{
  "parallel_block": false,
  "init_std_down": 0.0,
  "optimizer": "adam_atan2",
  "lr": 0.000772,
  "beta1": 0.95,
  "warmup_steps": 302,
  "decay_fraction": 0.736,
  "decay_shape": "linear",
  "final_lr_fraction": 0.1,
  "doc_mask": false
}
Each number is 500 + 50 x the weight over its row's rms, rounded and kept within 0 to 999. Layers, rows and columns count from 0. Numbers have three digits each. The size before them is the row's rms in percent of the matrix's.

# layer 3 MLP down (transposed), 1280x320, rms 0.0121, rows 87-173, columns 160-239
051:550395415543498509528487484532422549478465513462564533510583475560480497540476488550456523450388511515495508515527480489541529540470572426452503478491490544464586450458511506555579469530465505472561521591512521593499438482453428533423449524
098:474449457488494521515477491496466458502529548553461467522455490504450443535554604406528458503520530474576502482616508460474446497484521551529542461470490490511460405473473464577500518490496521506518479496578505620487487508527485538516573497
119:519573499489499464490480512465479566494506545488515497508520470575527485531563481453490460522506494532470459488521514488501573482454461574478557485518473490592503522493547426454556483536410502502508491486529527481501468560504500556539491517
047:536476512512525520515490512441434437476510482463452547506503524461451442454413518553478540501489397474495411542527455479529544444395410505499452496517503543600516460481391454487460412496577564430493559460501534419471509470385479527367570448
187:424493528483496481490507512506493500487567499493522490520488480496504492525512487497415481499500502517513534523530481503483482501510497537484503492514504506531509495495478512538508493505453496498523533457557506511507476516492494490551522497
055:538443537428497527451494486539516509457456555437476544472516522593500559549451486508470473505498480486523428529480521473458482490601518431481543499462521546512610522440541548486643543544555394505539548524580518548556545515440418511408515457
062:534513511531489425579476549514553458451521440552473481408468630332519384557467629426501503402557430525557533531515481434462480463612634461541495425479428492477437520531561479458500424512509489476522550462556470489523521512526494499484546494
066:395538548523548496495524513575475498458520462559500417452518555545491253465552579385471457467595437446547452601517495518450509506537575549510534494521504491510445455505471478511511457473584407475523402472561524493531443453480514528445548449
059:439559424440468544506509466491465598559528401524579455479494486453513486474513560535506498558410426504500535458451492543504484575498519467524517464498540520518466523475450445589658483461499448568486537502542561556582477434411488453491500530
056:468505475502535494618535451509476537472495503502513501491573505372496314471571564491429402458495419502556473553550461514528530528466516535484423598514557493433501456507522419524483478458511473448506449491478549530492565377448484455527472629
056:542509426442468506525552505468494606572460496478542467485501558450471482502406581543478609517565489489502473586498447531456543490481563487497636582546499482512501525439510482595610531536576473586485439534466479498470489652473480481525476510
197:565547503493487502495466514480489513500355491510451490479510480578512477513545483483467511532484495519521495497454531468497563485525520514494526443484480502522479482480503469524546520508450516506494505549444483489492487490485523516443412506
062:524500512586519492502499495515510580491498526439418493432445612601521363493515549462488463566439474495497472488466436494491451415492488511486451487567502524537424566515576465548483506492491515422483527439518481540426580405520514576461475455
057:383482494524510503428472533453492510517471485464489477479495490505464473514540524455472507484557570511449607490454464543502520560481537531531415436557436512512460487531583530533459516453481486501545475499524475489512448493478533513393548581
066:473477562482492470536512526486464630490565549556534506496561535500502511538461469504563562496537529421595453517520511470542497495446458519433577519578497497588452504491469460469483502464492519590529471410572534482501466465538441518466656532
056:483476519420495492472549470544467503558473498537474448485608462544511523480482516411551563499434564596479474537492587456463506507552537449527564556399556578500547534471485457504531557482460486556526463553555488448495489510499558474486504399
060:620479475534493499560478522520559419486494598516512560457506464534509572550433435418554546547399525580513504398474520474516531451504489433575365504501477431559517421454546480537492455487484525473450568605513444543530488482504492566568519547
056:520523554381459468512470566482502574463434445479412503460570574478541614536371512546399456597499441503433408628550502530542476464497445455472437485461562484536489477527450452428443499527559484534599548524541516504480532515452434538411571485
054:447454565533507434425522413476458554526489542500509511491639534522512384457520428484448538461546456525575461477495519442529560482457419540468498543532501444465497473444419515492516543464533559525532421458550455481557462432487457550336579480
052:505532464470525434557444624484455494475531497456473494491538627490494501519452495497502433449555498424499520561535490478390465484499590512489508381506593412529533481525612493557466495486482509521514439558547542554476538509447440406507555418
055:539516454515451472593559480500403482499461485550452516447498517490495508416400485533433499434430389458443389547590535417497482472450478467429473476494465468507552598531549496482525525511593530503521424507511509514511493428477540487433629611
055:484513470544532443533514504559524507530564485430472499459526651525504468497501464456496422538545553471403504485427431473651587449535452417451392530562512535480451479614534495491428528589506470455512468490450549470480509512447488564533472422
056:524502459482535512506522519479504512533515514486504488436419621420467570475465457542568555498556429430461414525589522489491499502481434390467435511536513533493417510525505473452503497509525589518551523457488493421457420540440522441467550510
088:450490565553508441443490519512543457466527491508507532532436466610473514538582587469525557486568483422593578439529473450493451485509518498461527571541506512514453555516477555577470554393517519500580481438485484583494465468496440537539524468
131:536539492478474495501446510493444535499424500477451504491486440562521441500551501476492487536476517529507429469471489488519591498527524494489508441488499510570547490483479492493600534499405506507510526503482513477472499522495538528442374500
186:457486515495496492500507494505496504488570507509517504525491493501504500516493497505437494500494499512518508512524501512500500507494490525498512494499502490515511497514485491532507494504458496517509522458555508493508478529498495498519533504
054:476503597518489520492465436487508522543494529546518501486453424527550488541523534462484542538532518489458489418460506475437525459529426466505590572423479477510510555495508477553551486532505528414465593579576485518543458504565518516566517477
051:582496539571453493437518546506468530444488456470427499563477535454531477512466510551514487461619393491507502625573458433426497454490517476430548492559461474546485477496521465421437508448536543457511448420443501430493580563472499484388517442
050:504467438465513531604487495544555500454515486486479499516559414631532533479584496506520516534390483539453513423472517606544421452408518440469611523407470579477540569431454417518522497457527456480514557572482504531447499502480454487531507540
063:478483430538511624458508523401462509606543530544580434548399471406520597461551476454515553531489387610459540624550526479532445486504544444480565455473461517495474564506482564502533557467472490506476557427501499493469465529521535480528454463
055:436481511562442402442471470567430517544536458530493493508459575517484431442479558522447600503493454507455506554473542452557544519529496591387499547496455514573556564532504483455495491561554462473439429511526515569486541391532477508445516479
048:520489590453564520426540554541541489466506489406475490440531574405527508510472515574520437413451499404547397607579496453499436478458543476574559599489460524542509441453443501508559512428505450553482473518459514489460548497462486478530576508
051:493416561565524446531537504548442428522570523505465514528483498619526459425494541516452482540475494422523572518643433412467518500462490490488435460521488508456478548566435603418431508415543501440527478476563536496522487455482577478493535544
056:354465533447518468542573508564437509458530565552472450515529495458568423487484480476518469569542567456482490555475464443509483513577441505454474466432505421522490461561459579481538473551529445542524484508512452382545452567528541417445595486
057:573566548564455449469444455467548486496520456569546576576518495490553513475543477493513529548465428508375488497434562481482481501541461431476503493479497528529497497557419536528566538569420547599532457566549445474565545505413510361452535393
054:510491532531550527514538494513463544512499500548460453491477499439468451447473492433432411514469369526491484401491429522387590431407505472462531497497496482551455499598514460513432468466518540524477455471585516464479520431403473509502506582
056:441511436531410512517547540462522520462554479431536547511531511543469474501385529481416500486553544530521559496531507457632568516461554535501451403540520499501489434447479508517545519515476535508465491489484526676489498484502548476547417493
053:506573403515491594460475495551579415456379422493446574459469457491487528515503482488518465461582557494425600428484480475490484521604420549595443510575465581529519455472446522431560496597465482505484617485463494497509425462541509428514442479
053:561435528452437457503482439527472482501442446482527551451498494665485456506425507557456472500527468607578472514457458481477563531481461495510530426486583538512565478419439437464505613484481545518537456436509544532480502510451532520460443424
054:500551614521480438378468441429451527494544414498520530514507562455544472577470551622512462454515436482460469615443507556537436437497473406431541507465517585521427583481478434527551535519502502485565472434511488450475594472388512507477575486
058:533452596554518463502449509482582504621447520509450469460534524469477489527463492520393496445547523534493588480482581549510530477425447481498587559541446540412510444432567456477451524548413525462556544461495521571512537431437469674481539421
053:511482465517496510499456488435485648531528596497446507467432445528450530475523484453521532558527444492519478553517544488439449450454562515541581451426456520428449559523593444481535566409484537425506532483469473501496519601494485521638539370
059:479527509502478363459486540544446602421520420535485463526554633515580458519564523505525455524562492469501514555564525425568458522534594571428582404526532537506446521505500572561474506462500475503549467518477452465474599616480384501430525496
055:486523473492537481597469512500496547519558455506478535428538486454526599492327420646387493567445521480502411468489483497501507481534345503467527562537460438586512524416451525539484430611584495555472589557550503510502439500560538569487520516
051:448465487486503601572478501496487558553548474488411447554539473429531406505434584461561510531481540526529427437443517463549530509509505497574499567493439496486478535500564479499558431431532528434423496535512506552603505467467542483571492570
052:504492556381536474546534524495497583384564516570459430525535497518561432512561563487588527529535487486474478483463568487542433551588567612568600491506473508490570496537471476509569463512513479496469477520486489498526508485579481505518477474
162:561498504490469515532461507500518511489419532466453507479465487511513467529477488480465522519500523485540539500504498483499535498510544500497513457511498522529494512502529501542502505481437504491514504498452476506523491506530528520476499484
061:476553497443463468402510531555516590429467457447504501410478502413598577545420517561520500431505522490478488566546467449628466472485506470353515513551493492546472529505478480514483520562534518503508583487488504471435513685441525434465540426
056:595496502493538481474497484465454523510536570559533531534650444482582538480581481515490497544514327585508505591493506560545425489553490471450627455556531473528523657505508534457496580515509433569540506521468504474497523553589480469394541519
231:488478508492492499501508481515510496517495488503491506484478497493504499515475481506445537483489528482501495491490505507507477501505528493502463530498501521490489515511506517499500488476446501500492505482497509507480506496502507484481479500
055:541467502531476490512500520509421554557437495555503487413530566572486496489488502579429578540443559493514430474469577518555534524437448573497591514498529550566551439426447500506570483452497536552445538548469525575508500377513492548467526432
054:496500397469568532418532454509539457493434480512550377536464523371511557470486546553557497520620478475508535453530472520527454484473417493438435523583559567548449563527587464536501533522536537482488447440451511416469474617458448349617513513
055:491522473464556563509494494521501536574526412527488514530519377427478523531379482565567543464469458479438462511434491552462542447464460490539503535522429493535464532493410443488507522470523529535492449550499460372561558584407434521483644401
056:398515517472475389481497515419491589479573428580494488468523517497525414517483508509484521489600518443458417577504565498497486429621483536432594477507453455566423503596458479479456463541516471596550478441577538505482493402522542624447664511
053:547505466526517488527312455474448452571510470524490545552561524525536425515508502506500544565510517439560565456521500465575482492546451429590497306454481517454469582469528520483529546441526561420519458485494468546536504550464432481580516534
054:509543556533581516412495487373501407502517530453525413521521484509455562527531547556515528431472476500533611463490457547500502554374557462491488512628420544522465553527647407529324549438600473434530550433509530532518446463475476546556466555
055:530523511567510436549524462443532564477543523494542558509474429634495451512527447437573569488466545430417486490452532519567492501502468518498531543534463462501507494568456389509452563438460515431492517405498492475447465309581559517553511417
049:436427563459509453485492549455462493524508484495407498425472436568456559491455548483515529508506529537575420564577495512487505409415550486349492446440548488487604522495538538470496522480548463448531489564542480595424479559464565563530558477
185:450500512533504488520521501496472529489519498497528522541453493475480480505486489503460536480494495503493530511503520516479474504521500501497469521498498516508516492482461517522504496500445497513518526464517483469504474492515512483489502503
053:491528513468439504510511475469489542474468523549513470505480505530498483475534508515466449503499487527588520543516575520503427498499528508486572604435408541543464500511486533572482499505495412564453447486514521483502540466518529518435457494
055:591506525463502469490493468424600460487535482538481501550511444383522455470483531586584509507425566513501419520444500477526405475487513480603622468522461479547538490452425517520497434449465586504459496524455540561438456469510528474529451416
201:476496522488488509515492507512499525501523515503491496495493508504495513526468468502445503511517508505497510502532501498503502485510515519478507493500519505517485490505500492528485496491469510513518511475525510500513494510496500500498508493
064:449542639464466492408501511477497536486494395535549545544547484540564578576462522488527524550527482582474471508488504530493505491555560553455634436550458525552418533522475485523398552485476486535558515583541547479494544470488412522487637475
053:560478549576551450477466491462475378430456605491457529576432538454518483469562509433443506462545541441428561389451566537521526422457439506556520554510395547548482456583511535485507499531515546505489496514511511574465403433509522419457475472
201:456490532515495492496504506505497524491550507509503509507489495502493495503489496517454503485500524516517510507507502505489496495495506522478499508497493514519511495510484483530502500490456487510497514459531503489492488525478489501522508508
055:458452526454444421476476527540479593502468550607460517485530455469470523446488379461493579471584568517454465524483492445428490487503478536603608639515470525544557461525368572512456494607536404542489525523516567446482486523568508542431550447
052:448489542551525572379510563537570541433548478416468450420489545539540710540451459617515446516416464494408531547562539509549413503447502444423581366468475542526442536466451508459458509416503560439549599521527496528424536376456503537516530515
051:524537613504553470477499475510464547539538529453448494489508518476547618504528530605455472527533443545484500549518509528542491433434543492339472455533452442501451550558470527485448480439561493504498527515473505455497556540424383624433536460
046:539556492471505550616480495525477487477506508471509459500440438558502592544525519558512514539527580477580612503539495475450489482475524477572557461421491515443496628413410602490483465471543466457470542411478448460502532687540514541537380547
050:447553457484472472493424506463412623551474526553549465511589518434400446492538469544560504508490485460467462480454578508494463469536380520449546552527522485634448390461512418482428561469557484555488434511464480444476516441412551433438567372
054:585426454513488463518403485459418579534513571500510579494453653545524562508531444530539543577550500478514465552554581406524438503481429478506529487502519556539413628568492458450520561461492512531549474450512521528418584443450525447439578576
056:560641636556478480527458491499499411434463468478579512560440466505537574490629473520504468456489485447504452478491455518532494525541484528444565438548509557452524508544492577534531511439418535623475496507503528526489529560513474413578457478
055:490489450482456570459460537465378637474433504526535455469492524450546596509402462437544534577502437484514418574550482485547490405463510489449484517592570548560539591526492489525547517524554488568545473510477493526498530575479548415486574502
151:433475517492471520506494514453472469493613535496487506533508476505481495563533524518435510467515523513535478481509499544447487510490500532451533490495511496529527459491488500541509542502432474461540529433538497492501518548497494496549607469
052:499549441584407605638450527483481490531511410425479448474467504472465551478544468530571490474460499506502431583600553538472557595484572537515456496482551473443463520529477487545485578412518456437467439529485515551491492470494462428470514551
059:585558536528521471490574543513539431520487510484495502439463521535511573495394457437618560526459574506417479461463540536597629445511469471470426482517593553486547551486499550484513551571502533594480495554468458507466454599491558565630429532
057:455419360473464414488449509499405551488527526565442476440513589416503471496452508532546566495581431498526507598524521465426469499608511441521492459445553557526481503460479505512577468512487550488621458467470520453526558582430519476390513451
050:416410627473423380450499531421537444519486523533440503503558401477551423498467500540483413512472491556475549642534583516446478516517577479493512465499488432441504470427592518498463485448563456515483492556488534466513470492498561590479524368
201:480477517520505500527511499514503526486476500495495504551466490498527500507474500492468490499505532511540502528505498478511481483532517517513495531473500495458496492490523512541520482470444506497483513481503483486494485523508505476463516525
057:461415539402408407428532431512513509531447513600474466438541444459454380505485544427531479496539551536511491579495553514418508503569488492452544567401571500545439503444498448481539473548531413546535543531505508432533498484508569600469552563
054:379422446471512524562541530536501478508526422570499416505469481334459500525430480485497554460497573522531524562518489495509490435529580533468437523454573487492527556530572506494543459519583458479440422463531516525472561574502569567565517557
062:474533506449503426341487521458527524466499527499523501548501534356518357536567511477585475504561503490520540555523488457523440461520501497526558587523501486518430547547479490464489490468471519574491502507414548542421512517479550410559518619
056:526563386452562544555520488501497490480549547475421502394492540532471570535418533587414525571536493548551416593547491551407515450553577506517505474507485418528513467536513535565523460608539514442558477500476490457496460636535462630510546481
050:424581581450403404492433539481476419492468425559485506457560566492624590472337528446533566568471615475467498503423539485510437499577568436480518338422548511488480491503457482551475567439514481562610551529538556542495535487536487537439505507
055:500463462459543528548545507453597527518511567482422424421540577491504501503540587590502454471453537520441482488480502479570460478454462409515424494465520491424487519456616513470522484452531531497479524550526468387467525538448501556515538546
053:384461503435460481574513510550473544451526496553501554472537594441557383460445499453503429547571550466466419525487456445576504504575477489469373517424619482493430489474499511538473461578536435503479507492489488463518556515557538514471467603
046:462502539512498534516499554480571555547570442517530523515530442456460517529466493493494497505490490498389507430419429560540558480446520528577528558458491557508513537539436484570571507437486519534632406466467564479515530559545454496610405542
# layer 3 MLP up, 1280x320, rms 0.0188, rows 88-173, columns 160-239
128:523503575479406501499490383438509641436497574518502415490451501554462631579500522463564469590521470515470489542511461543512454556544468501475523517470531484517546511582553532421456576459549486564523527451474544436438553486473489388544507474
105:424503461493506513512553498473487460505557493577483447457484482441524488461524533469579460529439453473441561466493488441511532481540556526400421494457539480433501480485521548496511507554516597534463478526484546599535598520457571575486468531
081:522484530447515498539511506574615468478486479444660407465487436552467496507499460530522506429521449534476414518462435537540547473540473455502544496513464496482470506458556546499535500547541396466533492472606522539579416477423415457482495503
107:518420419469525540481470519546494460494503570507440496492464564479568498542600483561467518515637570394580551540567468498550488510595473496513557516525486468553519469472453454464580547514467475481429527503526433521456438571574453471517599522
092:515458534512531522521433538498530490430479535507573564509373557505522422577545614506548555602511455489558511465428509546463529530421494463516452445505432492605482520593471536532478544446507518487411466459499471501504529467490506452502493404
096:531512475492512558481509482510499403571473551447500472499612503519485554584531653495467500544529420592443478469494489517487537552433442524507515435511485455505441522442471496580529569391484571544596537452494486546458437433464425486442497599
106:582530555461434546510456456521479536422479439594457402549401490572587636451535534488488447477524592511499497515474526473446439502509508592442478500417468468460483390570592541496559545515499526535513525491501458494535471501503528509541485572
088:491466471450575457534523541420483404513463510492489495623409481479528510563509539405518506471529510513530424516432511501570574523451524404520402542481482616432562420578464497585541529458472436469569418541460594419526549515515454437503514497
091:475454407434538474542535476519450475506521478499516553557452495517480588491525620423469513555475487476484440562573461414378517489568623507413414491547421536556433584478521530502547510432489437486539527550492529565476498529469442568514499544
086:408460424626528714518456493454367432570438531561416462549405423477545526516498463474496479509483509511542544500465573395475448491388538533505490494479527470530586450613525506491468488587464491409543514523529490526534498406572585438476506572
097:418540437468583462456544476560482533471501579440559406561512518421478505534560489486567576487539554488416515546489590523458517450507504519515495501436508435451461557459539565607471408567464536460493537502427499551439460590517555493425415470
100:574456469497495555499448504564555532639473601579472512529506482498464472509481490593454542455443546488383443527485506498532506493457420458455493509494533405566589541410547545540484438406514467526481477500520528503511481546542531534493492514
093:471526494502474504345462563567477531539575576539449515554380492516514536473494369514557505509457533408478570460502452510570553454431486489561578442460514575457529421518513484520454440564491488509552412433495406424517591588416544421518500463
089:637518502472489480577424472523500493481517498545500560529475520539520461432503525444495404520428596497541537469519544384522387600543555557458533586450477494497595415566482530499541507530511596587514524500511610422510569474552427499496480510
092:474507549436551484642501510487520564510497355507475488442466493481521518492521573463542519451565465506556548500541476459522492440549561464536412513499488559478369483415507415468405369509524589425480520456563522465462532502508510473525499479
099:418513658505545362459475532486485495504468437428477425489533497452508477487488454489515480529525414526573536473504476484468517496504584504512517472470440401540411535459509423438500529402476459553504512496484597532483541483409433508484503459
088:445442479513510529544547407553462448462478493504494509430574476573470410501456449551597542506650448524423489511514477470506543488522468453559468501463489491531462529426496592527592519522514517444486505509556511511529494416455612411419482494
083:489411482488505365636464604503482435527450419470608513549472502528602568546483469480477520513478464410444508505527520474460471527472608468384447577580497540485494435417478435538481512593536521438508591448522502477500565486572435401534491474
085:502496473522506604527440429512595534395504463508512549565549573550441547593514631475518514516576482560517539493554489529558519488570597409516466520372540458435457556526537520479452458474460568511521498453528526556479510515529498490532482566
086:526361516484508467560517613581571482504533350495551488573622512473463526486510518500416471442456410522515527530479438463514541474468576493429451465482498500432445594502499465493516577536484496453513490478464560505595485398372473617456482623
085:600475588490466537508466490528539496568517600480550454557570437524557484420539475555532481432473460442480556526407481511520515498452452498489547472369535506515553575381493486492456514478455495496452520609531486533494578487400551469486488490
085:550522501514555608449492571481595382525511524542514491479568485499480493477481492482525483494494439489448499473527447647526527498559521509482519517536484413527518521440578494439522472425525559610426483469465486566536475489458470462515484581
105:587562516538391602449493520468509561426388478470475526561395578507520481446467460492487578403458488453428468576536522526525469609467492485449471500445464445594507497506582474511457487564508463475438445407522542529512496465490413471496530482
093:528465491557512557482429517441423518511616475540516472504477479443430583468484414553508552487524489444462518500557557474536473501506519451548459539410474402498492431560567553544472408458608452516551510575547502480497550534413423526552489585
108:459440456539552572526432488456487525504463554449522508516582506500470543441447565470390472462619614442469434455523559565581484525515580497428540590448436491429487478482549577429507507489486527479516579529502437513517445546591463451521553519
085:452505607527522483461542473464417428576474542488535404446561468499535572511540528462478595538516422568409489552471502450519514487421560578514466508532550525500444495558584474530521528445491480419523514495430481416482523473446477559577507523
080:461500469597469582532414468552562565501614525501580577360445509573522530583490508584476579484374523613461434453570505603405426502508502501519503535486500523536488496551506533531519473496560440468473487547599441513521413376509563525442485533
093:461500390492464514478512497418467525542529431472507520477414429435491490437519375528536487508450528512530552515563480460442393530512539495480463440570442526537487588521513503548566488514521509470445458469543498485569405589560505523485497424
094:505505576465518537457497545476520466544425484492458549519385424477418445479513422494507485515504577548430484542523484501533416437493453497518572483645498503471515510515431443510508545464493528506489573511474428493548598487483450464437510495
086:542507406584471589391514516547488501517456405484408489561618418504588443479478468476468515502547451481512504510524508557533491447535538445512454464461534553460485534559441395535476579568500470465525568530453413439470516541549520605455494455
084:508466484473568558553482509526573449432443493507490493459495523531549483466551574516485472470431549488624533531443531564423608504566464512491440511406485399489440464567508508485494547528543444511557543508536492509492534510520510478470492600
085:584585536429526580496527590540587567499519409505562510548462507510424562439525455480463528366435509477529507497504500541538603546503533473537462510483466525493496432468625489547465493440453514550547475545465493521563434481500539519523498493
094:482587534535438522603427526406409558441546509477537440452487508591496573504557506512525531529594465453495583510502496412425472418579466507440552439451410550482444424518508510424548482394548529527549525530539500518408530466580485487578492482
091:462559369447450523541515489518603477503473529521522461577534544497537449480475476422491511563496403458582472537485526494581530388572474491491453515516486442467483547433487411503524377431471570514340493415497563467511450501499497498535496502
089:524404491499493518544483507462535520588504439478577610528527437538487523533529612532490519479494543643524424477473489438521511515501489537479469508429558478549510504441568424551557480513530458508539515476590536469528521474498498559564494557
088:550427478419420484524512425551429529571494493400572554632522513499543474537475480577478503428394559455547536513520461531472477557551538514600473566489471549511450570565360483491515516559459429421453490527494508509455585514509481507461497534
086:431528561533458485501489503515432536439479513482456494459527518482518477477489559559480438540516460385552451451420458608493515553558484477596473519508482529519602470491543461459453540446506449516483451459445460588403517451447489418448509484
091:572456375528443518496487415474556496540484603487466468446450502446512481494447495451519478463509521464464496528531510484550503468397506476583380550483546468507472551504497430445555580530507545511522507504555490540552516575419544441460500506
078:552456512518528540445524568467527348456594393545484532492503558536505478542562486431539465544410464524484552460458446485581551463457383459489414478442565504466481516379503474558575584587488497548489609427512445609542492571469536521465496403
094:592462351559504451582603531523596477537496516424490461401410452417546509602452536507461554375454452475544437529521516492496485578386506538527380561542566454466511424490539495511457498498474478465496444508492492468514458534441543504471484559
087:500466561465497622510545501538600438479479474569581530431503433521512474528496443442471570505564470451460584547528499425587576482496542529495446551462396516490543462561592493468421556535487543479545458478506397522469599503531508603495493431
085:483484469536371560481454494562469503547506558535505471587505461609643501536478454536563621502443512537518402518533538532530493534516576507465508514390486465438500483515494415495487471458525555419563556482549417452503496454508555419495484381
085:566570468511493428566494483532411476481499557433492441405613532550475404477491406521461546475470442505479487543443474465510451474478524513495517482415514503425531532483383494454552531516491459520423474438457604476488517494430431507413493528
084:539580501437546450538473577541507519587498460514440464592580589529501562546502484578536506495460414479520500502505497522502474494524447532494516435486518598547432549464453490520509547475491476480541460445444438431390462526551415358541494511
082:472467598507448539565571492536443455461496521538531487485569432534610523461488454513519505462583477420408570486503529399535509536547521447490486489531398518442532503485545536492550477464491599458569491448487521439495506518500504549536507534
128:470564485547456362466508459474418478541490477568530519493497548496540461491495440519546596416404413509509416390506448514536455444469360475455505524505457505550501548479454511483518580552574491472570576405529630546429498508486388460536480460
087:487540452664496546437464529502509459469531497567457380506566479606556416571499483590485502453505511474544420507475520561473465542493534490456442528564448578471577545538475456541603488500576527551508386531580475499450531402549458457502495573
086:507527476502469506617459608423503536510501463449467609601484524543475540524556503498491542522494570548423542519514523445532408467453510493516512541500460460438481430548435483496557459507542615476456586606561552448502546428469551522507497510
170:513495480498492509512545550476491477534480508504535503513539505464452409481481494454511478472405441531442520506519511509433447520490552510476519506443521508504472468510478531527449486551469512475527471487470498536536516458422462524571519495
085:479522464486529454508488526564474401484452585566420475413478476502608544501483423459482478483521479432513443406461480467573485485510463484552457564613476512546473459568514599510485501569433446411525457412447518409491448482435539505541487531
089:540557393551412556463427502436476564526518586509409586541393555559535497480548498482550501493442617515495478538458489584515482494436442504522443514462387444475523588562421531574421484465578475504466559454526472553499498419570460461536500642
083:488487409509460507519498588453502441448446519509577534515522516536554559443577510404528477506529468479554515489472480448447547511466499455519421533410482628457534478480496544552449509590547529514541421468489549569430445469523522517531491582
080:508494489407582435525581462526491447515489502558560511500509486542395529501523391464480539518444523449433479466540522361455450480456531472493545518495479524461431496491496437416518624606513494485528486535497504506538463472465554458380486497
085:532503545423436461504506563471610517507439529495454543463442572506446505509480415385553420487474532472467574507527464511490505429471501480553569502530434502558448445556468504452476625401439487477507486574456504508530408506577534428418487511
086:626437451538547462460542539479542452502572510494356553530414523369456462457514537562500570507463575509392455462505482462530588599432463461569495486490564573552566549455448525484531540524481581512466416521484497441440482492491488559379518567
088:457479625598546523461459465565442432574464442395571519532594499444471511417512453391443541500524532588532533499544517503510495467510503540358531540543534559454552516536536479445515499612502561527556395584534529534466524639463554613446508503
084:558563575486473491471498496508531599445563404488505409391455453540355516586440544503547608395504532491438448512491491479538407516538518501530468459473477388485382524458554462504514531481591532453555479432544511444490473534525573522544493496
137:478400521553481495532469573528436507427528441470448504504466515584495493458445587584431520500535509518528478526513461439435557537398487545542498479467422504492428540456413461545490579544414522471476542495548463496512470539571523461478581412
082:421510412455518521566549503534511486526501474560440471522486431481555521418483519571478489525533505443492457535552566470459444510456534487414413547386543456400471479501518367519514483503445402464500461518449537497517495500540523518513511511
082:513576516435539617549564550496436425433464540525515565393483428468571527533492461447503492524549530523405490461482511533507392571543427569566527504525493471472454395518435493491483456592470556449492443425469453584470456569400580483517513505
152:565520496485478488536453594535568448459470523523471506542486549495467443522559492532497464423523497521440529453505532474523501540448591468470545411435530555507487504435424517478472466458487451554569424524541571461479472510486531491504528515
088:507547486485483512508552485469547498483514476504376492492530464531634513477502491485495472502444549626533538451455518446551481455483554504528519521444595486474535445526508395543592500612502625517582505458478489452508463503424450504521491415
089:505490431462534431475442505538566461586575457487542428494430501520559455512462510515463535522485426442476516485444510577471541594671496530435434506557578470430522556490599444498529391542434495534462543402448472485503490558446524532546503486
141:471489529504501514475497528477509437422454518502484459453491452534528460532485511583514531444566446518438573500412469510463485468498514487489502412443426481467505575513434490484487517579428507622537477450499540462443495440513502510433540468
088:452617459518551472545442495519517457414500598494545507449497451607431525459511502499504483573482487443560459488476490457403450548491587549508480495483482456458475503514574497537494516482522562609490560508529474522509493435509489483493489522
084:483481525495517539435529451472546502497416433508541480532478487489523454483485470571512523499467604522500372455402557512559483506466501509388422462487546608593475561416595481534505551570535480459474349472602458410484544510403499450517495499
084:455552496520479508485503442478453466504541384559558566526437482518529454398545498445494569486543530517521425458504545507486468520509526509468550480576475420517558450477511528563528433620531483490527489584526508557561478424480557547581496491
081:498533592463492502511452528516407476512515427548457462477536461401501451455523468492465557483518576527548519500503486483484469430457571514513517509528507523495460566461471506462469504490514510507485480591498483458507469426411575507465517477
088:457469531521501505484485441538577425495503523526546442473480490587552526545537539503540614569515516354483440496500501472501527556584444544376459530479566619526452684469569554493458490541530548522505460465489530483423500557503447578557488518
084:486543544458473551466492487509488503571517513503411519457596489529546460439502428400472443508462515443455459548498480392511542532462462523507457523590553507447459514460589430429546541482437574580569481467495423562521472559363544553480487445
090:523543557536499466485552493540540425496540400498503468560563529457547374480507469434437557545466524496490512559469522536466551498376525530536558493530483484610557432601490483475431513585507484471416497416425511541495435548499544584583510501
081:472464510533538493513496493557452466465520480557412366535458542605527424476469470569499447500465533488491563466528462481579508424535495445580429556595559473553571466456517524428529469471482541560528506432591573490402587430486508416508485504
108:430541396451473586570568407453496533534389583523451441546512478473493536488554499499504452473598463472557485518478500506593512566583502513467582506509479482456390522417459569564462411529492482485530492455424522474423548440495456411413480403
083:425505552401570564513553422549566516541470450530478531590533477484506501505493555532487487499445470468558409492474470502517534446536560419497413509410599507551490530483520446481466484477485454530563440405536506520557472478467556542556495517
096:502401499573507477472554534536528503582519414502454480525537491436517423547489459576484355423453451427590691451499497552566586509506578483598538486410457412510444600390432493512458451592513524473430567469509547513481470461432520545418501482
081:540580530515522436496431512443487446481524570496504458447450509631452562563514479534487581520548510429376420524586433484512446483623416481467478472518513481555495531428486522473517482427485602521511528448498482487465447431542503389482476521
086:522534477507541466456504502484459516408537418514555536514517499463543534519540485479476546523553446407509587477558518436468493519532474402522447559468485543456500538445448598510522503501481561501557397451485504598528440532494467551479505424
166:525525553508526445435475480483476556408553429499494410470500525529514463481541467526507512507512512441515501486497479521547513501452528541485480482428563469508509481522486484437540450550439462538379493429531573479503546532511509524409540468
080:451459467540527440588462525483488498471452463478468580475535538575535581467514471571456473512530496436451500587545548491415452625307552475418392431501513493433477476576417437506560553448550522530558459536528557499494469472510452546508500510
088:518497480513528428416568446480460475437529535558468452528467450459397538475545516535476513473454612607524486504492527471545401502492488556468472466483468536535501537528411464459484496491485485555548507573476460451428676438558434525533495461
095:481541485429526581455484453463516478440453495576431539513472534569449508445481490526537447522441489537496558510532515582443527691601490480513585548555497461445470556368479497497483543517507558527568568569463490602396508523543539490480502450
092:544497532594517628489490541573483486435422572506571469438460454500516521537483559578505564479548508557421441419575495442463548493516525485508574505430470433519485471539577532483506563579528495499510445542464527490501539424482574476498501519
088:492546560493517467468513510482523436498504434456488485453553402509486493511467566444453530546530475594497535488490522445536411410395572478512484504475580526535592507474454467481518439496478618490483423416428498454559466533500460449432491434
096:429429556539520503511471493443555525521519430545466521489456554475493500476547447462543459595576444426450527465512510451470524524515442429423430451431475606516468385360531515440527481355510470505524550424552480417483405460519465433365503533
085:467544469511517505531467409465452495459536475541467472469573466555521554450556473554464384624572479510538460502541485469532479430483472516461492508496461592470456534444452451505550509430547511510529515503508555468450569434550481339464491515
074:497430455479504574467449548459540475529406540527504589548410462470488485474477496495467420483521496505506512496492492503468454493384478454445503496413542499491602443543515568465467518568541511479493482513496525588481528491489632451510512529